Weights of a small transformer language model.
Training: a variant of Adam for these matrices, 430M tokens, 3365 steps.
Each number is 500 + 50 x the weight over its row's rms, rounded and kept within 0 to 999. Layers, rows and columns count from 0. Numbers have three digits each. The size before them is the row's rms in percent of the matrix's.

# layer 8 MLP gate, 704x256, rms 0.0415, rows 0-213, columns 192-255
095:512571472519470494465535453415381572525537499533465498503550513436499429514527551507551542441418593472464512597480516518419567506555443508491436570462597456580425498546452531503547530540420517
099:470510498501575448472513472472566488507535534503520440449496527452430468450589571560513482415579533487577523453596450471522527463540539567558532428457498442526455520405518474518433546514514458
118:504424457643497501552542444530528403442471466517538603495514509460561482459528643492486516576528537435496533503500459538517523480493464474507480443520564497491468514452596454596533504474487545
106:561483538473552568554478499466508470502546514473501563520495493597517527490476488492536427531523438433495379552553447470602499563533492460532559460522569505472473493376578395529642501474413444
096:535399460487489441486545425393519490531540501555426536427541540545549466546497473587472497565536490525571522504516470422466472510422479324532591488569575557512500496549548526567501494608455564
092:487426487515534437380423511470619522447453486447447492512517510518535506481473460542529477481579427437570476507522519514508537544560404477517530437444535570523383540434460448446543528487483504
096:506451468571534542508517379499527560544443554473473524440445409507453394544441599467544454524523465481491439547476446452552513483459502491485520464503585415494488497577558428508498509492495478
107:565493479551489568504425548431487498399598466527436504500576500514579536518507542615567556480543512542473568602549585451490564537496497481494509545555479580473577527432509482489456554436451450
106:588563510532526576468602555554466571440433437444434577494521572516578400475538539531418465512499607555458494538457484491436506504493566537437494339489440435473385588463480469494496524576577541
102:568554424557540487515539618527465502490524417527514529499458463426538469499539501578482492491373563585485540451481431501470455493488509517435538496523473530481459488492613613492559454507435605
104:408470541489490595523530487525534534510468461467468517457415501498503511483487550462522433481421509402437574481473545470433540541465477481572537556456543487526464568506439407459558532535467464
107:569431536515555482535595442468500529459628446559505530588492512571541571442512495524494515551534497468536488448449385556486519400430472525506484471474523503359500399435559533486474469523491503
096:421541459609442495548473530543478484500472431496442529473518508483486569381522520563547443483436482526508403475383495490505506537479513523462544513495482511539399528571558485549569459446476429
103:432515555560463499457538495484500488536516487511570547502571492438557460488533423494607467509480350541611475462514442625532450530499502489491524518444680488533556480530550475492536456388495581
103:515445400531500542476523558444488553520545501520406512475542434457457533535447439525546609514509597457499501518459531503432427489521469524537485541551522487522481455488571561476475467495402488
100:458485567555525617548518467351538478517618468414444529471517551501514496546461500536512458522534497599524521571487497493596521480500481504463489474517573421596511516426544499570482612494419464
099:448542512561539502485661527550535440457465489477630436536468608420490507431510554489518526584514495577512535556532464452440587576493481510447648457533448459535517490437553383444534492493530492
099:534452534538534515548553511530484420456513497499629508490529446517533500418466504602426458439516631481478543486468492494539509479538480496440408517478560513448496500380484397563524493492444525
096:532365389577546417506416507530529508448587512597556581516466592502452478451511517506544502518471492527692578589465466470437517492478527497518466467556359559384467498493520475503464492518638516
094:561492528526415539557555670380525550472514543432589496475533555548552537371496485500633449515582409546532475480498448476506505588477515430496516440465522578539494555567555489583523483452492486
088:443576457437539470538521447570464558516510516522528500484494516630509499533532502494402461579484504442506638462456430509524507452496445489509491541513468496525503439567548481557416391532486536
104:424478514579524542474510593503443419500533418495503575565557489551583518439558556478485496435511516534482492487486488481542513561545508462447555491546482541424475470501510495557628543454503536
088:504422498459550478499543507497577634527713539427486538533550457537496513477500618496510530521487574500531476539432545439451541574486529453496523493455525520407515430522507413499475530527525468
098:480535535486585487527517472489575477491469443556444467535485453504548563451490535527482521533544608565476526511518483506453440365530531528550494411559562488481563485460568386565514447522482495
098:467486482529477491523602574481536478426557480519462489525520457553502482437517451477588468477448516466453487585573537386509506440464538470453534446517511512535493626483456435479451506591468548
113:482542508502535556487528462456581545549519495546483505508532457483403445393552538492515483492520583439503425514397499505538557435505521494554556536512502451479497450493561446578489480466460476
096:541518486466452540447436409585526432455517558501388522565571419493456504503566459475491435478498476483466516447540474493514507411450460403505405537517464526459514523517588477585396587530588424
105:438497409535537485403457489427517588525508553486433521406402440540522553413480591568466484523514581546468576436461507455370489507446501439518538505598525482505487418516447512536631465495542539
095:550470484535605540489549446513533509583447537512545649460555537430525567491485534395497496486537461475601525541528509375527491432441556488530540406536511476398459494514475442472494538481503546
103:491551529536479471553515468577502513453551440477491561448568523485456581468502557462542411464532552513423456523528486494483501481526519504509484435417605501509481479432525443513594538543535497
092:557384493478526510508457540525513497465498503518480517469524487515511518526538520522509469551570414474550480499525548507545511509543526497559480548488373505454521551486498520511506640567557363
100:440535547523544549515493506545532527508585497580460609514452457437381538340487574542524468448543582561461459503539440551495514453539507560526551568452539461435519523393477467545528460555467503
125:485437444524618541445495433492515490534573586540488449466471474471537521545502548588464493533598418515510462548554450509446455445463570429484558480496491551528415475453501449545467482506427484
103:535458482551468507518501415631564498493484494514565484467465424421497542502492492543465470502486490483495477508537381506485571556490462435457466470595437640426498566582563516544512489500542579
100:566490488516539522585581534453534554481526512498486566480541478484532494511533548475628361515523593556587495478494464557499563523509462537473584487520520667381491493474525532591520596485475505
104:426464529498564576460513466441553550510497584490440557500522543529552506480522462573487430506547426473511462542531445362493481497493579513465576497481440526501446537471513473636517518459450401
116:428433491546515547493534486510508441477631604484475542546540538511494387485531534531511550488467478568484534511524482390490504543462464424484581522600487482503520446581524467514514488500537470
097:549423457526563580535563545491504487453524511581440489507540512480447465468547466507415517508460502504532474552613512531478523401458558403598543469500472525512476512558551532596465486451448472
098:515536446476531515507562524511456406559451479503486530554523429554480489447527507498506487425562398531511523577483515513602531477559413494449485468509436518509481446397554427508423532493539488
096:469444456493513524501484490478483469465487446529501478512563526431484458548427472450550553514526586516499399508428565457469533558496455509490487491511430512493550468427491430480417485354512548
103:538430414570584597435573445505524654486624462456537500522500504556486467408506538522496504495526434467512564558494475505465509492536440512487559580536487518434492335487580569591469401455385485
096:418502444509459527539509501511491578538496435510512472381489511490503481462469433535544461509449552584520546478447507476533519478474524470448510487530479534564482641544509561397563459509492577
092:467485452520529514620550476484489428533564391517551522516544486556451552410498576523407491423384520441484550446410467578481508552444435491544469539480460463572472489513473446527521518560396510
095:488454583489455468519526518435506502458486488559622599489511631426521474446518520519528611463475507490612512444539515490514581573557514480491486468440538507538419600492490476578458571431486603
101:418432523598458504445449585552514471430465434474461432452461486469491452472518521422507534491498467433555513567392448474369539521514469458511455604420525527544561480500465565561543511542457494
105:473393472485543591370533512504491556540499498562453526412465520446511486563493540460610474467516687508560426542453481499409500467479473515598560534500512601438489513455524513593447412500449529
098:443449454526490538480497511439531469425460557569462558482450465518514484520446544436444473500582521457550525585529494495483519384523499431506514551496537548469452420533447542502506516581502500
106:490454455508506603503562567463479444451518616537505607591533516495429525488613633608434520426480515438500520402468556406491457427388529592548448469470503544491507519523471479508645548385499490
103:480510538455498521439509515538515513496514428553548520552465500511467400566492539488561575547463534485463524470588475488417431521477447524540504575531515531498404390473547534508604428534418475
102:487548468507434479478575557592544493466528538499583508556514500427541484458501538519473517469451451550482559521476641420385480421437520531481512523416496553541389381610378460521537504451524493
103:448564500469464495504485510421448598539571531477584607433471539540511418478536548481523448507566489548552618561502489461445539466458524411494518480435511569481461494558457472606502497580424482
102:589586506505542534493558530497458494508521468481493581498382436597486472487686563558382586520519513535505587440527512497544465347501500474481488470482541534489512367443520574505517531516564489
104:520483442577544568481535512568515512461521466603457573521549556429494471450523570575570515453597472573415465436496430465380444523401521544416529458525512520416512510488564536457411517448531594
093:592548493575498617490582593528491621540536476450440487448526556538531580510404464449554484469453508515516416601460455491582464519491466499476519496553607577467437499470480497574492425473364436
099:544505470509545458478548478572434618507616497543483521545433521472400422449560628497537556483494518588448510563583490444471582512531523464478499445590392599430551537468548519418431529496509506
113:508446475522486546479507536486529518448490461448441516397493510454574463448513486497493492465423539558461604564568538496496558577561547480556504590541509584505489492499487561459562566492439446
107:491500557558565486593529524484527493566518438500497555393493582436498358464574450564527485475554535535523465613522537464464554443488438442488479460447545608485490509493468554496454449444462493
105:487479599542552487531522582509487471441579541454579510459484525454576552431478476460563499458438518533614436511626442505538470476530503497511485448473495554425501453513613485469468558459497520
097:525427497509564514460604457533525594493535426505473488632559438511532488420546461521566567544535414414476483480633513498449528570409533489494576461502478453414521487534497519517594555465500521
091:545525456500519498518408447571559458560538569509475478512454444467479425659547537455527547491503549572584460557576535520496499518523562556511407453476434476439401450425546486526570488468633468
102:495588414544530439356518605547469497495578490472433494487491378576528461517468483514545444488544440491573513464517398559552522512512485476490465470575535473509482375464470474520499422485434538
093:386458488498512584520546531480483551516472485518415478537560481548450444409512472490485333508525591476516547470449570482528436466494506482475573485466532503553515537481445452539537461479385511
105:404538503599479447524499427415534524524520486546558508453513430531472526487479434597520534566545577479559542492465407589451432468439446507427553471507441478456398480452519516533479539463459543
103:565487499494465462540488486557534546406573427521483582486425538419539467495456605451440436441534477487628458567475360479476510519495550507559537451444538617488420404512478503500519433487488535
097:494517401492510548571431592519386560474492488466567581373434591542443343472550518451525456485385519522592469556481539460505458517515533442430554483516478489503431570521472505471479475490492474
095:504492481461472468528561601516552521486555536548553539535449437451469459454534497489519579501401555513514467497535506445508481510491529598469460493597489569407525511479490525467586488428537424
105:483490415511566605592443468471537532449467464452577593470490488569586582536520567396454472485535559481485588529581444466517504582501525522465586498491465582497490500496491478505543425426446591
096:504492544556433493499612525447482550470490511649515534419564511483582502502539505527555520515566596557485454533438510433468582417483519480521578517580424523478505533583544449495550533477556488
100:586504444526468521545534531507532570459523572545543505493476531533477400408568584469502480514459591509486521464435584454480565432519472456421534498560459480448433508536549511539454454500577528
107:443499600540437565530386506539535530532526501456476516409460513546460481404575494452534498522521497517548499558485453557513475511466544492562503535460438527454481477542507505617605587487512516
094:457473509549476501519493537522471432492473415465450487379495555464501527493499503559541529488404501488479616520504500442456489515472555410582504572514466555502536539539532523482509564443424542
092:532426474563531620519487459445478492512517486393494610542416530478561560465556445556405508410520467497505447481604447419464624430500592500427584487497552529491527484425519483580467533511523505
099:521414454512486487433473481518444567484432545550489496466534483473499529512503493487533506478438501529615500457563523448402523542453517444414449543527490536513430518465550470534550418446421475
096:518557492491420539533486484580501551428542471532539564449465485471544444487546534569464475488426512535606557536552429484498460490503446429494524477494504571436496487524504478477594510488505475
119:611467552519565538525534466505405463582469482473549560482454562429550402556501518503518407447535514439507426433441461538451456524511557411412486479491549424524494443400491477489469544404410500
103:484551392625493569519497503501449495498528525542440515511464525534623506410534441526529516540423477575508438498502507494427482542499482489530485482636397456544402473523451448463546474378344451
097:478496559508634446491552572503582444476497463451523488528590547515454447573511467547539519414528524491471460500509509517420463545410540505578541557436405535477476371402496440537515455582449526
103:415506546569542446414564419513564442483490425503547493576556528457487450439534640435475622514459551439466416489493498542539475425546451536562363501463630534525496466432427413557497532489395524
103:430495471498492571499416512523521507501525478414571495547543509450447514393491533456484523459467477597547515524573542558504554499452528462496552453486477573552412487468534540505612511388448499
122:541508458570454595495489519512487470567520527471545589429457437420445524447458583525504465455582572516559479479409496515467511508475523506367454521503450545508553493443509455484476581491504554
101:544461465613534454546580533465506535416584484479539477502582574486551507414470541504471558493515505543556418557542453497446457482515458388446556564546555600405491425479442536525470467458435473
098:420524438503502533519435389485465452524514484516554502442499449489475458516511533535432501487423600517540441560436527510522553483334439494412527456465460483534541536475593532471495512495499421
098:591408438528526545498500488488417475506614546483344454552431539546484520477495517578407458490435516460474505446472576466431521452472489413491569466456527598401550394391503446561503566446543452
102:558487440490442519519512530437345504464487605479492523464542511528536459532487513537449538513480417527498429490523483502462477367408402405547552535530518600501543553541501431512552573508504475
091:431463502569462559518512441566456514519518454487419506499492505502439485467540510548494512471516569399493526499489548512487500583475510522436511492537538569446513444521528549496560468515535519
096:550535547538521612474525604490544425541570481554474526476475504483502547467470419543572546511464506501521452479522417477481502567546531446441512502485586517447390534504578481479470502463484503
097:494445495529584599500505508501447600544525467489439511504545554508533457432492580612441432480491405529507521512453515588478459556480516451638506467488418528507514539507535493538587476534521592
099:483507468466541485590472547457462492572523479495464548551548533499435377526532466486560539558416494497528523569470421556464554556474475411507507440506536484419467468556538466472545605541559485
101:505428507500487430606412506533431548467569406566490442391531499554457428449505486422570473469472510535478609462552623490452556465447509437450474492512563448483440546540556532485521495531523535
107:500443469561513447437516469519571546506480369577443592447454413523515462524567522457497441393539553480526471502440395569514505476543484515469585508514552427461462540506505595480517480541454491
092:543371494455495547435473474445495510475444493461548546554549515491578450518534569510512465565447409497477447474569560518525553452518571412498510497536553541496552504526415366525465412396484389
099:404408492543482552493521484406554492430464547558540559509479446589479566455537479563452499479547493452530508563415376521470525487493516490530537577538474606509501524460503407502514597523456597
087:488446468512566510467520550547473489393571487591531579530430470423516534494526471484623529573492478480513504500508465366524556628399478448430517439493496470405472529423492474589495492479580479
094:457489449517521467534550503520538424478493525549538470477503542386458475452464586459567479426495485490500514433495516515437575530429573481533534422513498609438484405466551420433526501507489468
095:408486437498550481466599557504551478561565480497553565495455475538477514473471498425578353542536471485543526482441558508585484424497565475502511433480441466479510551412501499444357450473457516
088:515476591492548510467573490596500443499438529492591470458533471597502448502499530459512531546467471474582526438576582478575549389525410519495476426499524549560444557466462476487433482548534465
092:432575402547496470511553465440589586476585452467463495514545546552547472419529662496594501470431669490509494540521532594461424497508439492481484544502554462494431497414542490522561492400393432
098:558503428506515462509472519594402536569466510494573478435430601445457438468467490537521611405475500556462542563519525453502475509536572499512449492511541414515411478617435442469480536490530532
095:499450492499512500562569563406546537489471412463522600446560544356512477498589488475458447466488565430517448549578469438519480463568511510522437532427527576538497441541468603536558456517490466
095:473475561567521507557492520582578509489498440444517526432491471509475403443529496530541536549464540543496576425552447499517546534515428543477534517503526421496448490511488526661472566478487561
097:508568443556445562539541518586408459480491572528536552438467537474531493533524531479545428490501536477530495342407523384487479503494443498504460454599542443532527450461520499478551436472489505
104:535505438517454484495419470530606529475563458508532530498570450424514501431518532498497574520485547464370572485571484493561493550477551451508479542496547575550507509512603508589515488503445444
090:625502487539487481446594521517569518438550466613493488514552438492525430444571494469509495522495562446469475538528523425547478463445527403405543534519540497514518496532553479474527470418446401
102:554490550566414509383483470510471536430480449462447484507510446475489575474503514521442481491586562401453568561503536486461547527526464473564448478502625439431528469489472602469473511542495406
098:442442469507614484615540530484523471469518536452530511441547528476548536449473440494586544536434475509512528547561575570440639391541508504550548459452527611486600474478495474469447478508536520
103:480474540442634537526502572437501521486541493504526465555508593530536487443596485465498459513462455574538403554527555427479518557510508449524586495446467578408464508550457514477492488459465467
111:501476520511496476393510486591561387574462430549503551517411520524493522468511524508458506488562467513488477514482384503488488538499550435500503423464563549456554518462508452498443576481548498
104:557528426560496523509481638521520525375488555477541506348458494442457493485513529481444442589443507536533542522490490509527481446482523454417579432480430558493467520537576450569575577466384504
103:494433550503531523500518462509424516544549523473590602470538545434500516459633490474536502461577437483557562464499462468439517562457473506563454409397480488489493425557486555495489527420522520
089:548512529475486547499494484534469445542516539457518570497480534573444551404535506533436387529536527468542489457524492603537431456506502553466471452483564435473514538443583505528511511523483510
118:522436443541464526511463597562468460416508410535423536451408501554519426431596483485494541404482540470592580469514507605478515459514573483469529429481578592466488494421478528476571522532475552
110:521387520509506520441521507468512563539595512459538541521496572483595403489620489525591543489525489459481425545486569430589594480540503499405536468489467501414485449510482498495532558477500487
094:480511523556511548549529517504502477457573433546525531539573443458517391434531538579530546467533535424547542434459573537410478477512550512425456423539531474520456415538531511535536449409457510
093:503526547480446466511503459529501465544580431422527554352454385599558591453531457406543462483446524483550427539480497494538486550521555500549462498505509452531527446402533368522464531522433478
107:514500469566590553558441616438507578529538511614564559389504390532532490463505490487604431486595512650534494495444444465509530482494505455556470533435517500454501529476628494617588427524457445
107:438557489584565470496538526500517498493471506549481515492436516472571466507395531508527485398545445476571493605525453601463447576528419446475448487526532484527392461572555458559504568522505429
104:441559465585514540479610501523441568483513476440420546398468561460524598426496531477520494493479566468523466518506520434440574534556472449471504527465473496414456509560531510501510538518487477
091:496468521447502473474548543530537454513434551466524550560535456508465479555469552421515517563533526579457547528512544508527550530483454571509591409576465480567513534480433488468546520474545418
107:526426505573500563439556547524519579454509603461515534436459510470511473504527493511470390485488457485494553525540481529540481431478493473382511593481537544491450542453533567515484529421478533
105:526399498545506512467451512538526432405589519476540482501478434572453443458524531421505476516531566493541523548481493458522466486395487478504446545455533546509459422472553497538585517499505457
102:398457456518505528462493581500564560476546460494528480482426568517509445494527520439429439525487536585477471461456541506549512602509484455529516475449450536457400555513565435615614442549540542
106:558551527583483409475596602533468476441525422545476528570515509494437497525542514528450575589525480503536529494460501535566483445454447505505427418545476548473403494485616391487478511405523527
099:441451400528396594424438502538504519399533535478477551519486467543421594549537476503500399431491411531505488427556513504560452513442511510486456492587565536463482553574519503484624485392433496
103:542444417521481517481493512576481623394546471479502482407389520523507489463578521543470502438541541572581373522509469568479460509501571546489472438537443544428519465432547502645502521507514507
110:577428389548570529486554533455557527487531490593439529446540470455486504410442456530534460484503423554497563437482555461532604492383470598552622518503490529496482421476558515536578531525423553
102:485477447536510516528579546522515511427527419551463579483491543603477509479461490463504467563527438593485455500418489512511537526505576463522440591525436501434581455439486508400481474528537498
089:496453378530498488478497538457548478533547494533413498460448546519559514553512443460497565439440645529454474529479562505557526637488526435476552411573495536474560442453562447498454522572472455
089:486425474434579467508515475487563462475536475511386516538545580470526606536516402516540482521515558515507489501494464505445533528484485517474504522533480527455509480558405552425491561529585447
102:425485429531458500495532466458461467437505584584550495480431512532450480537571516472458478544505478559508549509429494430577484449544458569516524482567491484455562576519526504528511483453458495
101:430345490492512519452534461535519509518491515611554522553397542460503517473485509442529498405566579613470471476667533494495544577529502499437584428454515501552450505455481465563457503493469519
094:489417471466467503527505557504538381498541493549442503410458486479494569474529520394535502452523471485402476376490524538463532610471486458426437440440551416469343469510483481483571520479518479
105:487363457487488515497533530449479550526442446529429595530488493473469486490534545449519501488515508387557472503470601450498574492475587546522492549482523493534546510521547480514564581566521458
094:432494484520512498465474498495409575525549414522482531452574464502477453500542507544581515529406506515556501534495503455425550478363484499523567418497587566464412486466467455526566468482482430
108:562453481552538545517528538489493477422531489515576564538469370412537543450574648573488545416482549508540543468500531447474537474472402546557585593477527538475539459446506484506602404401523592
091:442492495524592535518424517411468479402517525426466538551448424567506434443468518498567566573514452516466474501572552534509496531470432398459592537556487545378524403389545474504580558464415430
102:525434466518549497455490484490608551409581572471520500479529583479533527496435531478527599487558429586436531504581507419490492504518507457498527537446512531478481497535503533553520464413465445
101:528412469527622603517440513531382536515506507484465562475524449604545446539528454486473446463551559525554478452479421488484446560424564472582550499564441549433488505408471495501463575500531464
099:467460536513522540458538610538493498533487559568428480578452430536543439518536553468485416593533489495492529374413421486503616503468492415516544416602528500424489547478567530575610385503529524
097:529389376526482518523536544464554545488500511579518514492487538566551499507573472571531428497540469537521481444481457442578516553492512511356549512462414476421609552487544504502584542526504411
102:556426477537510474611520439468546517550548468576490500498512443428530510449460499499572526510463462552553584476510494596463457502476484475499571509497523540504544567518497546560524561413376547
103:522506478532580520467525540475476499405477598560486530567547491529503576513565537525508547541540482500472455572476545505569543494514465487487510511484460571438426495493528399482611580491500453
097:500511442450447564490501516476454464519484508463476461442616499545467564468559511492512526548499580518542420487469425482454489576450544500514516477566511585373478412501446458522471492599468479
107:482435489524604550496486494461447479419417522481588528533478361453477452453540533580441485454578579475459472518543509432445500495569533476489534523533512540471576488466492495555500639394517410
099:483478406541558458517425508474482465465558560549454508467498482518520516526454494597571543515402580455546606532577595489538573549414561515467522477511391482506544461420539464473511488592517533
097:534476515503464525471483505520479539452531516468506458500483529483604449489472523483517493461427521578608555524537562381456481562503618472593462539533539554510487502526484461504492449500537449
094:479539503543529441449460400488502635471491484530500528406508556453541539481464562404510437439440606436568525534449413496448514542560534528487491456551500512491473454391483528563494470555476393
091:459481468453426507569457526512465481501454504416502446556622538526508447446552494580555487514430554541465531524460543529466487481503411574534467501532426461554493541575529605427574490519538528
092:419415469455451585494488514506400517476525533555546456523566544463559582446496464443467623390430532466506537475465543506447521582480542476537544563390509584583511495496494454555544375449503534
107:497430515558541523540556419426530545419530477541438497464587474427549517419423541511524478495452527488519502429445509489479599481509428568519540503495543467513538427435416406537488486543465510
106:584442549513540565450407473597520469486500591515519503512460492533521483534458553386485552434500432545549468522530546472435470571436522397565430631524423533453433390481507443535522428547461542
088:438437569458469507528548563548511570476485528525371515563426456443536564493606484557484444491462570542536481495528462458558552507457469477460507486559554533418566465499519522421659654518443532
091:471475457454523504519474601584505536543479417524557500431473554479519495458518514477502448523551509498531562570497557427421557457480497481447512529469434470548461420493418472482395555520512481
103:457400547465483463506459483487489394585520510457429568464582495409452478463480500395475475435545585445496602527507541488467479505536490474477475496551522497503557491511521575485503542502458530
091:449509583502434503414490484538394528533571534441486517430425604465559537611504551413526417486445501486477539572480431476453487580501570497508496500495548444489455464570492528573522527561473532
093:517421551564509506458561502483580523443457546497502488516468522469510455464472447464487443508483470462498509549445576570501474559485473479501503436416597538543509519503458428548556473468457458
091:436465555492537536430562440510465448582507526536384444573577449455472493494483406420521517454508497493456556541576481482502501478377512480551474487536512464501565489399569604571495497451505546
092:566344445556524513620375497499576416391533522564481508468605417537494510517483474431521509510457467478455484493522463465435536498503535487488546550521558447543493448571420437516499494500473474
098:482497452470452484506442535503547523495561542526500583469568581555570470404523482489558526550460583578485550536474408537477519549557454448519480513523567585458483504436390498520511475468499406
108:461513454481512504540431498476510535507491498475436373501499515608607514443553440406525455476479521407587488581441422479597579543570493289510538493505566558478481553479564515557506457448502460
090:485500488462550553504522514470518452438517513520510459491456517401524546502488457443558443412458502532454496525525456478521592481465506381484517512571590512433464499552515496483556500564460431
106:494523517557414556466512489519564443494589519563467481454466521531420611488400538547576545505500416614497558493487522589517564414458579499483460490626445522542492471539587484504601524561520458
101:500527564540471552455495534484558520549511526449426501393436468487503542477466473418529512533551471534487509580510472547502492427493468474467497499555521504385615558456486526539493592510470502
100:562422454505523553599433486476448529490519516470478570538543486535485404388497556514524462471491506543565501486435531457549510538429529479491525496503458525516489470394443397599480494496448555
095:507480539522551508559487480542492509545427426427495569463502590500465414508438568470526499472535480524475542478424578450576624598576538511508519492457547489570466469430398384481547508466550456
105:513497505547453541485471531577528463423509561509588498468484550417507515575498475450539547571573539497512571477461475360438519416486521503500482406593621500455403516500568497472496536463499446
120:476403484621509504575462536521496560480602471529495612420496512433454533511539517459458584567490550462463554546505459576470506581435503420448477570488512557494524472493616391563442514510456461
100:506462452474490446488464609487551445447450523488536587513412557504453446509432574571573468539434557482610534495480510453469478541529506446476567474477542610493398502516462456519481459485502428
098:543481495560551485508434532577489511474462555465427510432459486449568472520504542579452538443480520538553480535401467530453472542489481384470468501604535533472465431519535507435558434507458452
092:439456557488512492530591587497470365515503453502465472501518543566396443494515485486517453475550384539598505548407503445524489475438569489575537437587525478489410537535536522426506464533542537
098:444524429629530453596546517607515575458486452560478515470503512520485412472533567521519543498525471474561568489524457578495462429450544477470456451575561470514389503487515483521481457453507479
099:422541432535560444405534498493475488480518455479523571512499538473555481454472566540531489496536577400557426548534420544426422495538486419462458465521388501486468510432508592469460524482362419
112:492499557525534566506567479492499458522502503564482570535515444546504545550495507485473515537480431476498441537488436467530481512457474492545504456524592502495527429436587408545512470530408521
111:532488482583438523475438566484558455408618515552524489459474433462578558471561586533431528496483600486505504604528483509509542590560503493577530557640536596489439421520583438584538466405462447
099:423436536555486484452507512487535624372551441471517479443532426547584501443498498447543518519481551438482462548417440505488499496485488510440516491566534479392541421563578480489591415501506442
102:438544514515476624496436564486512574492504472522528513519497469412456463480461573502429591491451573485434568499493400479467472532548485508530566409550585503541522534471493466465537457454383502
087:556527514581515493517415508458481468574487519548503536550498506464412473563467517593505593432464506462482513474517535499474470563580527502485440491582536485493568448495635513489500562486497510
091:503504461584491509566412494444619541504542437504510612415534517515585473518492509608528433531475497477519518423458439435441542575447437470572537478486594522470451517475507533551511476474471474
101:419501372623524545527594552537469493506515503532490527402602450468538435527529555530456473531514524531520503533514512488496401430420552492461478500546504404432465519493505498436566448450494532
107:501450536575525520516389506500409528479537504536580484551585532467426575454623411544537525512506537462511513537447603499494557517547394469497393484532401589503537585529527480545491521396491535
100:409489448522490460403389558574462605547558565505500483499398523492520451460523551463482469418494482521467535587485538514467510453526559425456531455540430414447439552569516529489524474502561545
103:456460514509504667483495525605448514518485570526498587526553487589477471546524561432458454510528441515435438455550505400504520553474557529485565511539437551491450521491521513607615543453554450
108:526493443578582481444559541513472500442534557608496518616469381625394469525503518617480536552528508562508566436440454490509489477485434461479533463588433556458507495439449527480487443533554456
105:537556496555534484529440511519438482526523594496442570504513470539504407480563588579479526532474606549531551565547506462466503404442572396532506556530462512474482568505523585509593473436502553
096:479411518506472547540503494540506490404506526462486495493475573496581461519557479508504484508517389520546559561553487427473436544418531467487574527523470603412468581485499478647503452493574435
099:563540522504441494465503478483499382496646451629392429471512498540472506486535501443548533520473505539559543520529484539590547464424627445478466436603465454454440467487659561526483499556604464
095:442423576487546545491522412397530513541422480499544552451477597470535421515514512446546518501479550543585537551534445527522558493501437434511508416489545516538492499498440526484500527426406493
105:500506409487528522545583539507441539480525508559432518543606517559452468472519642589468485379495482512558487551487505488421513413492431478426591493520484486500471543421471504498532446520534603
096:567430574530526474519483470493553567537460503444490486522505448522511428434506561450507453497466514482554512530432405542487486427554482493579470475381627463441548402590470530511570484437478478
095:608529505524494523497449516467503525519544540576544496393529601494484524485515506503466609457516486548506539588602425539468488411541544447431422447504465492501433516484485395530345474507544487
090:459509436462490448422523470508462473515527482515639529546414553461463566427520395476505536557439485558494374430526530518514478506484530458500501544494415470525586546523528522413558469482510490
103:510434525528478525576485573506434504529583451520444482483527612481416532409432465493492427534533587457507516447515472538423542499443536476460572488471412556503504478486634574507489414506461509
098:549507566550412545527525426519485527431566519425487504413502448507477556526515550392526498595448479440562499485511526481630521527524384517421493441496527500528461504516466526578489483561559499
101:650506526488657484520511521540549537456536538485554573453481475492565514450539494463536404495539475563453501469418516588487545511492461557469503457491550532422487425478563400504559540404466468
088:477482429500571467520509511590468538464465498560528533493483469508501514482574464480471463494481526546543522357567459355424514467459496433426488412511425458499508490436508536507499468473487391
112:515503528584566594454605477465509481485532551497417559489524596494501581476521567624495422459539501647507467423454461463488470508475533465500490524504583419476471506534576428544620528432510481
129:479447570481596509498455528444476574539522593530517438474510505478562499455497501541590484442577474490524490526515460557461472485420608484497570610518469494548484528467520534556522510412447547
101:554502450485549459516507443448538556521510485465488519510461530530574429503510522408506461477450473549532475456506463513462464418469473502380425543527543515447465477496498502510538424540435446
104:455548474503646564446471557502505453514472579516569515447361571553514475478421470578489467482585466511489471495447423521501595552510557497530497458535523571516380472401541325554548471437510495
123:504473485500474515510552573515463501428559519515435531410552535576561546484504555431484474524388377498537525454530514470554525448436507392496511473647543526452477532471560526475520370540478426
100:495463442487457517457546462484528614538482561471411511517463473506534580531429510524492485438529536494486466630513523504449573539490510538485525504534445538503470516473461495450562438469446441
104:438591474535565564478537515483454545531475584492507551407481605575512437538473538490545489460519524531437422595507491524486417511458525450524591555508550462507456530490534475529444560526448490
100:470472453515507501527615512522539563515561457487547511462601518599412554511496584518501530590384576445550638528468529540534508469514486491569517534506529541454561520459454470502484425438510536
105:552571567502459484395461470480493504511566449469477528493441481515465498468432520409516488581478494506478477590543422472407597391519497466427524406461490592455352477484516495605550517516545516
105:419483541543519396413549547491564524459534525480560479426487535438461509541479496608602610485551522604581436489512578553413543525492517502461558451552489500507447538404521569504509606381460543
106:489586462464451485483524410459520497507489524458419530535619482486460502604567556495560470577481579489465477516438514494476487466499551472506475461525648504480508492489510504509480416555377479
107:510439470543438508511567618549536475393439386472538547510423498502434506429462499497584584553537491563455517494540492458496476454552501540481561505604469621467450597579508529492554474477584503
101:450501523587490567409533576503431475463563458529488507527547536485474492530481590566525551437496450528476495491536465515449454485505506371480435458482531521472563544536500419552483484491469480
092:435425535528497510470567490494497442508525424537541625444426549461569618481495555546531530447521457494425592486533423483525534539431473484488482602482537634499534454454617546452482501470409512
095:477495408548492537529566436565543426515563515484472538494529499567518525472483504456436449515453526508458555517502563489493498449424472394477553455457477480430424490547490481541540542473455523
089:490556482579516502402568519461558490403484526434576512516495534575563538462520587551460436413540470491524509486525557430467440491502616511570498559574499501499460517483442400561572505441441567
100:438489444482510575517401533384457526525469527444436515428466562588531528474532437472486448423477518508433430557415495507490491496432531343411600581459493501512421535569381518630523460475499467
120:526488513503427549492524523554477462565470541541496540410459549569543528525564578534543419441431543544433490561543445481575510485464533400455588483571516475450521469482416489572615510488474498
107:468509509519561472461522514450601570435483376473564475552499554487472495447427549589497568491502531480520481549513446592407449515474482427524520450421545486524461538448493417521497506451457548
100:530468476524504528548466576608558427480513483396540504499562576521467506506489521480571484568569560643526493522516577530585451531389523470474491460560457540375523442481446488475531540491567404